From a checkpoint of a small transformer trained on Wikipedia.
Training: a variant of Adam for these matrices, 436M tokens, 3711 steps.
Each number is 500 + 40 x the weight over its row's rms, rounded and kept within 0 to 999. Layers, rows and columns count from 0. Numbers have three digits each. The size before them is the row's rms in percent of the matrix's.

# layer 5 attention output (transposed), 320x320, rms 0.0433, rows 125-127, columns 64-127
110:494446469496525511521479570474517542456458542479489474481503520510505601529494486510562480525510474528490526514451516501532503508519506502503488546541456439528472444535601479500558474514477444
109:449491548545458508504575505492503494503535503454444520521502594504532458502474499455493480556533499425551492484482504572377518520444422531444442458497494479530514521415442509546484494557520497
108:465404529493430544440484498528450489480476452570498510461565470525509509467539495495547541480402520500512477514518527440538488554530465516588538483519478487465498532524524480533480514491543463
# layer 5 attention value, 320x320, rms 0.0541, rows 126-127, columns 64-127
108:457497490521516586506508485509626554405593578527482441522471470468483488521483455580500506477507499543541475482499516489537518495527508518515424499527476477499516482535490456572508478540503467
110:502529475511457469450498554471451474567468546474488444510502473528510468512473500496540465508433438455506503599506482519437430491513516542521474529558478521459553507473529481491570496525478570
# layer 5 attention query, 320x320, rms 0.0611, rows 128-175, columns 64-127
096:496526479497544504486496479544446542530484472543503523575462484476467548461499462490512490450474530483585475478471452571491502412473510567526487575493423541498475510534492498465450475476477517
099:491511413547507510518490475449522492532470539448494520472521555554474489498516508461556473512514479493446443448530443499525476494477492504500525521539534529560460446453497529548518464619491463
090:554497519526486511497516445441523541514545458481489469465506519439481525501510500461380558462522456480473440478512582548531459522504528552470491510511557539522491527484506485529434481506493515
087:481467501491427560489514471578457478481538430524455448538469496435533514503458445545476538495434515579512524510481474445548509491485518492561511452431474517485507516480523486460477494454480459
099:535525526509475503528515427523535479514492514482560468442529422430483497453501532500467533477474515514516436490506510480557444483448527565527429516517510574543451528461521523443444491556542524
103:476526465513494493471499424506520490573595535537514506484543464482495482503461575485518455579438492524561452480616567514515463503479525599482474629530503491481559479537462456557425470543509457
097:515496547554538485483506579425431534478452504382507504502452520491504525452479513490493496475550516530506425481445482546472458470515526501479431535498449530501436543533480532519495534511504555
092:539475516483482512485507574509519535493433529458438505473443507484527489465473467531432522526623497510531521497438547512445529517530498442500469405519481533568519574503501508471533538488499503
114:564438521572515512468440508430504539499518593540444463469458539489459489450490486491409568513508579424519565512433486519495397487508482566516410514520475521510417521459559509533440508491489449
110:555489544486486479451501543521523506473503528517509537447460452453465483462506468544473515491584514479541571486381524410483492486506477483551485530516484475535444580460575544453487519447523535
095:456595493535491519541572481515534469564507468506499518538534559493509476521545461434484513429482572450438476416514442462522514521441519529441484525460457470535507458475476477450546426492419505
112:489495516498507480507492472483497479477597438478540518512488518567557529463484521474583486532475410495523525424558532572523545458558527444507461502428452526549546441514434478532450485530417455
101:517446469497487538514460557526445517546540463517561488446546447496468426483509516506501488560505543474505502496485498488514531507446416512520546549525504464517475553444507541400467533436518420
100:594447511535541537474492439474541496534530535576442520464440500472502500474488523533487528506520565526513503504454535483482431478449525484478444593504506528537499493486566522549482517476465469
111:514448452526529483459464577464488467476443517506524507503466515504440506459487519480489535551523512494490547622413502470493465417535465492562530463531482527518431543507607513501499546413568532
095:550543521527509475517459496475460614475498494580552523478475491489508564505509455512481495439509408507477460488464591526502477470465506488502494453551568534492562579446514503484503462466434430
106:472481501462520453473515537499531455466464469482528501494507467528529498485405503547544578518519468520528447502457427490439556444476418413551579517490488507497516466496518486540513549504489513
119:559504542448493535431500476523538548563504509594519507469458426542495492482516481556466461555494555473546539513460458430491466497474448467551508541561473449556465547541539480525542552497523511
095:522522493474502524477482550498497504475574469460483486499499522469534388538470498480497531511478580480481545499558478477569546537542439441531522525490437487487515490477440553516448538534545433
107:551507444485480570492502486555509441501466506453430535432493516491505447495594443529439563459501566529479445452517496449487424533514484521469511578507532543517485514418544483453556478499461530
113:536551486558505490474451502465512498541487514493511454460475465513478506531471437524509531428414520425452504479516478478548457455536437515512527564525496511446487582472492550468436533509488488
085:416480492536547489442466577464534529440503524500481466517526496426463507539466582511517511476526496577473430563494435486443502510512464540468559502571461449492518419482530472533496551439478485
110:542503546549521562470534441542603476592455484579458472462472487516448474523536509571469569523495523396462526482519517492550538501423557454444487510499530459477465559443520478501500537485478421
101:513551487507502513502485535548507557487497526496464477524508530560543467523468459407520432426500520476489474528468573511451551533520482476529467450520510468503508643483439510431475497427554516
098:486529461536536497514520469526487447481509463538482553522539517518543495513496480538451487517499536541456491510489457447483513467442508487503556523483418546499476480514523561545492469475513505
096:492510501438535527501550435580512468487540462497462463496522511513530477483491505506535530508464510487493490450479472498484479551545498540547554516468476517517536523454526516554501497537480480
095:448500510567478471489462528492482495493519460516582416564545505503405561523463505487478480424480501443485484527516549529536476501491470537472510469612563515484489570431492517392464482449487477
099:410490539549508505511520491481533448489509500522560482491538568438514493541532471495530506432495582475433519525495447468580484512453503593500485490480478528501479529466498491441459496499526510
102:505499551469473428502471535457549517493496481395503550477443481484504493503483535495484458516574514461475503517554498499476513534515468453516409453505473506502478571521441511548560523542518496
102:500467477531509492491495498421534511504535479536447608513526464477559518518498450488445469510556511564480513589496490516479605498422499481495453509469513458529451449552474527544509569532498499
095:482440520518544408462480503466550473471498513440499495519474496531484537496530518567532586441447482476445459501554432504437469463490478496483509433507478525487551512476457551593485525525421494
097:389520519428497531515529462491553503434492499462647328547526548550481469541524556552512513459462527503433476520510575494523440567473457534497514453489416523511474475538517515492471528470476556
091:440531494476492472516523492435450509464522530412593533446546486505471562467466477527514553539521492524549473465490502581534442368479564544512485562515484523513456500505471461529477506511478460
081:492478467499489389513533523512475450423487519415492565449477552517526463509444499500539457504517482477466544525494493541448548516606480460455523397490563535487538378455516487476481556561520534
103:486518495488512517532510454539555484554441491481469491475528559511495419553542525472585517525493480484481514451529469450481479534554484434447593489476497398512486461516513562474532485484494495
091:519550555496529501541531460514552484551553519549543504484533403434487487483541528549498493580490550521584481470543446490589448446479482577554459616483451574543499478494443493503490514578516446
103:456551469461502471488479512492494456521524507508515526464529551515488558504497488455499436424496436477518503573503500504489463492538510463497504516479568485484507481518462475493508505486497547
111:492555525495539540526439484505507434528509453483537530552505572587498540500500508482517435433492461434443479556584484508573423489483529485508505537619487479506517490506465513495541516530450486
102:499545499517418525459524435483493512520515578503438469438433466448515539521460485472380478479538447507519563477414537491488550542563502453381428491546523535542464582559532470537522490460505558
093:509545560401467457551561481602476434565509445562507505502583530426544463525527465514513514491462531497505487425541494498516549496502542512465590547457485496469526444479456488510486478534481525
096:528482544553482449472473529488493584462542524451421550470445414431515525484513558483488461529505478526543504398531526509437500533557498586542458519541455531536487476549482574559470462599499482
102:466477494419487389519554512453478517441539481525460500514520557465544597513512428474481480488511462530532561522492525511479596524519486530480445423409520501501540491563439468496544517529495529
093:575501535481560519545491501520465464584490467493471516528516485549558511521446491453517480585485448500469562464568434570594589489469493468492545523481545516493546478454460443509514455502458432
088:476483505434507485495491505503414527513524458465499453543524536515537488554513486521534477518481508531541529529559447474513528480505453501495522464454532432472540485539436461454547572473573494
107:532474478581532483428460596511498508515470567484420522447485500485443483443510498547469512447499551458552505499460471456514417488558451473470497572612480508517435575486589496476470487478517549
108:467497548622497544515450437488518460535534421484541480517516567574495549504492488527453517438510496522427448571547473486524457517504488488474429486517467597503485520532489545511497514498442542
098:496479553479554483460525467466492468475520506468556468501441471466504414445536553556522573546528507505492513458457468547489529491531488509540493538478418482578431431468563518543433503518481458
097:477448430455520460483549497469491489460474557478562426524569496478519455493469532489541478515482590520509472543457577490445445534504482453516567507464457496508527480486513543480453510429477430
# layer 5 attention key, 320x320, rms 0.0603, rows 128-174, columns 64-127
094:549550445572512456479501526516541489544611542532507540517561497456575502479510487495538545460484483534491450489480547544449483535559460497582515447481471546555442450508542541512504493576541503
102:459486536521448507540501435495437451543478500538501555447492490513501481530485444494503520464497521580516525499496531457550522525385506590463470531483528498498536551588435523476501548518575534
096:505481445499507549433494510435425499433424498497495489454477438544476493461422492486457526516491535446447563556503512526488588431480490547508465536546489477516490444396504586483489557416504506
098:469533485452521442548567503532562465534495524558464479498527598510557524529514522517505541486472493437486459541491517429407465482543471502501531458500474474515447540557589519480529482554487521
084:533492492481472523425449520480442519490550520501517423461510508533487502456445503531461494549471441461561486496487482485467546480479479537448496539512459491489540518476504469576497541481454459
092:476478458474521476460469544523548512489486557394504522540426507510474523487519463538538542433525631519487497429509472479507487532463507458519457513437444528527475480601426495483458504504507486
104:514475505535471521451476507441512463456455542527478488487493492501483508451501513478485481537489548471529536568430468504504492429454451456585542512508488525503474450491580521538497507555513521
089:501451567466478506465547445504515466472473478486523493443475461513547490501551544436517461526481486475453565548446477522510499446496533486578472574458453511596473481496565508472448499518534527
109:500535556449486520509541472486433380516474507523489468494535466548499498479468495480486412596488453451597486555487458465480449454514508453483510517572473485505495541532545479461502542503458512
076:454477627510436551465515507428480567435541494475487448504493437486546488507468476451492536520474519499511508522447521482439513431522520507594451522526443487550472482534539487558462526517502476
107:413556553488451474524560544543507461442494433458567514509532500492543542595500469488524506502533457511542490503557471539458533544526489534516491467479478570425524503553400418450523524500492489
107:479512462536511518497478485536512601518503507437481511538538518461473497604481496543477479500554547499483478485544472515450477558495434447450482537467511490425481540533395456510514483471512504
111:517559528536485457515477490478507486409433506448522447523476486484502443482508601437519585576537509478431507541426495524506466502557544445575436493487490586519436473424576532566495486510447484
103:555394452495542530477498482477495523521487506544463502463434438488438417466517440444501545498533556518537541525439541473435567511522490407508473476528491494616472496498564506504504521470580487
117:460433489491535476439443498433488529502463546463542469464446494511468475464536548443507483575519458501544404503508469480470472437472526502539493492508541524613488453499587505480434533557527494
087:531444452509498472447422489485525450550536509506472494517474494415411399497539541523490521503519490468462496524473536472438480585551442483550516527579442515497408513465589549456467545453527525
098:442498492525530512448500445558440543499476474447494486503498516504521420507589472427478474508462556492475482474573450417417575490537534524517544448429534493523510447540454445487515414501465467
096:459524547461504494490572474530442496468517483496490436520491503509493535532483504482558412502459501540496453530517451528525541452540526527457508493434480492559498500558426509542473503508514457
094:554529481562452452507545557498548513453548547535447465523438489517541458454494509483558564454553477510489550493410496432490495491489505528485528465461469532532404528510580519534504439466428483
105:569432509544547458523484524443516575480513544486501522544465480409504510545466498461494588502516441592554474412506525564573520535455463469528580520489480556524473501491534395447492490473474484
113:513520456530484536549444512435504515538490563504426404538483467523517595487478486475494475487497499475511501506510506520432503470489475492450546453513543474427417540491512507512502554487509474
095:371545497416528525479517437477446496490495443487535500458499488507547553592472481438521422549480436491486464439583475494462533510497501568499491449488496495448575523576415433506448469545527491
111:537453497562500486495554503574459536499496526505495536555522509455539501496486507492496510535519495483474540498521601493472571413575523505444455550490516466524516539525551515473588457476469447
096:584419517587479464476460466441500499539509509510516535454511494508502514426494456525539547467554534476525547485473611440518527555584509505499551527570484542501455579511537521510417545541497476
100:417399424530504503439484495504501523469456494388469490448419521531472388507510520497439547504476516531560442497533474506467458457499471548507526439464562494495521450539484505468477464514540436
110:579435445561441468461501507529546509486495517461477536479406508457466460540530483476434509564509542523478505558423541484447452533509479471477438456485520470524447534505518533439514488461444536
105:510579532563470508550526442446470508441506466453544543555541503490531592605510517489498412579528531463446511518509509487554527497412487525580469545541499525405541573489456537507522505520528493
116:393502563493441541479520561464493460482527501455577584569521488507550505542468484545461514488560489528520477557493405539485498507509487593535476456529455486417519489542472509533451516510512482
095:559437460485511543496515532521479513485553501534509491540509486474511543531505468557545499459418562497512576541515455478556552494479509490481547511403492494498527506426501471541505512484513456
110:416509502425569516464527536551485452453457517526491464436533491585498453454454495506557462458431476518527569464538437468503548415544531546461512453431467483536514475531474535531516513481576443
109:393535494472521529464515454557391444529508466466542444543576542439580498559540531510530416554443507484511524478586529436450626480559520508478460522451485472472533486498467439492493462532464522
102:496530446487522448519534530495512480462502515545500535518492470452521492539555460422486503530584429533468445489506585445487446534448458474532537454519492564472516535430511564435594477543483467
102:537489525433444526535464473533524492591509467519447501514488573526548489571556475499518508489511551550495503470502484464499490514451538442489570433462508506495540556532483457476527525461498537
096:470523483540547468445441423490496514456564581506547507509478476427454489444503534527519483448506503510487500441490554542557531534470497571504493594478488483495508477529496449504485449459502480
107:478506458527509497446469525481539476460523542453512521441467559515541515435501555514483518544560535567519451543472480549571502464511501527512467509445495477503479454509477473492466501568533487
096:547483419508466601481506453499469500512434408528504494477507509515436525532475432442473516457451486435448580542560588463474459549473482493476516499502554519479516532503449514470502488480467529
110:445465518557481509466455470505528529458535533474473510498524477469502416486495470515530547518505571590547398523475474471514534410450551520488482465462535502499470455523472512523481497542552455
106:576480493552544473507475524496535558504568527500491563546457494452407473463517524552506563456505513539458481410509562567535561520505494481503466529501509458482497488476496498506545481467460487
092:474470540431503449503556507482540494489534484512440521480431427490510481430489448568502549579544433485568469465460489470485535439465485558546516545418462433565408515544561532511473508485572517
103:491488461521486477557538551557601477517484512440557557515479593530536493509522463538519588422532528518451486491579480466475474540510494540526552425471459534476520492487451552477551455504510465
099:553437524442501463476444535458535592521468583517414497509398493489409506505485529530529480482460594517477559412497482460509466449517489485485462516488486459556510542544533500478455503524434486
098:459508538466510472506535529484497487509470545468555546489476557566559480518501452566527525425512519544492550549546480497433467487537516516530498469518478494482484531507496541432465491453526485
093:539588524526503528510465468570484484573485493510502534555536590520462459468468533555503500465450519480467418508573495507490483517537513483426535525468509453465523548497401497505529535495493516
082:494570479458559467514483508489516420491446488490559497493520565550488512444478568526466482525520492511446573556483494542548451494554445498486478501546486495509457489441484577483548532437438536
089:514458543480479522487540455433450499479506502504495434535467464539519564531452505466484503561545476500526513481491453489516428491496535478571481471533438529529529541528544461506458536498518493
103:561524474577510538452510529524487484485504595463526532546510478491537486518564391515479574505445487501493514545480500437466508440547526537443503505490492526486483536495538496534482501509549419
087:367507554490531493477556471532481550463492481471490453499476492510523433587500494429572492558465529543517458477526406468458484494426547505520490454402479566556490457556426439561503474542483482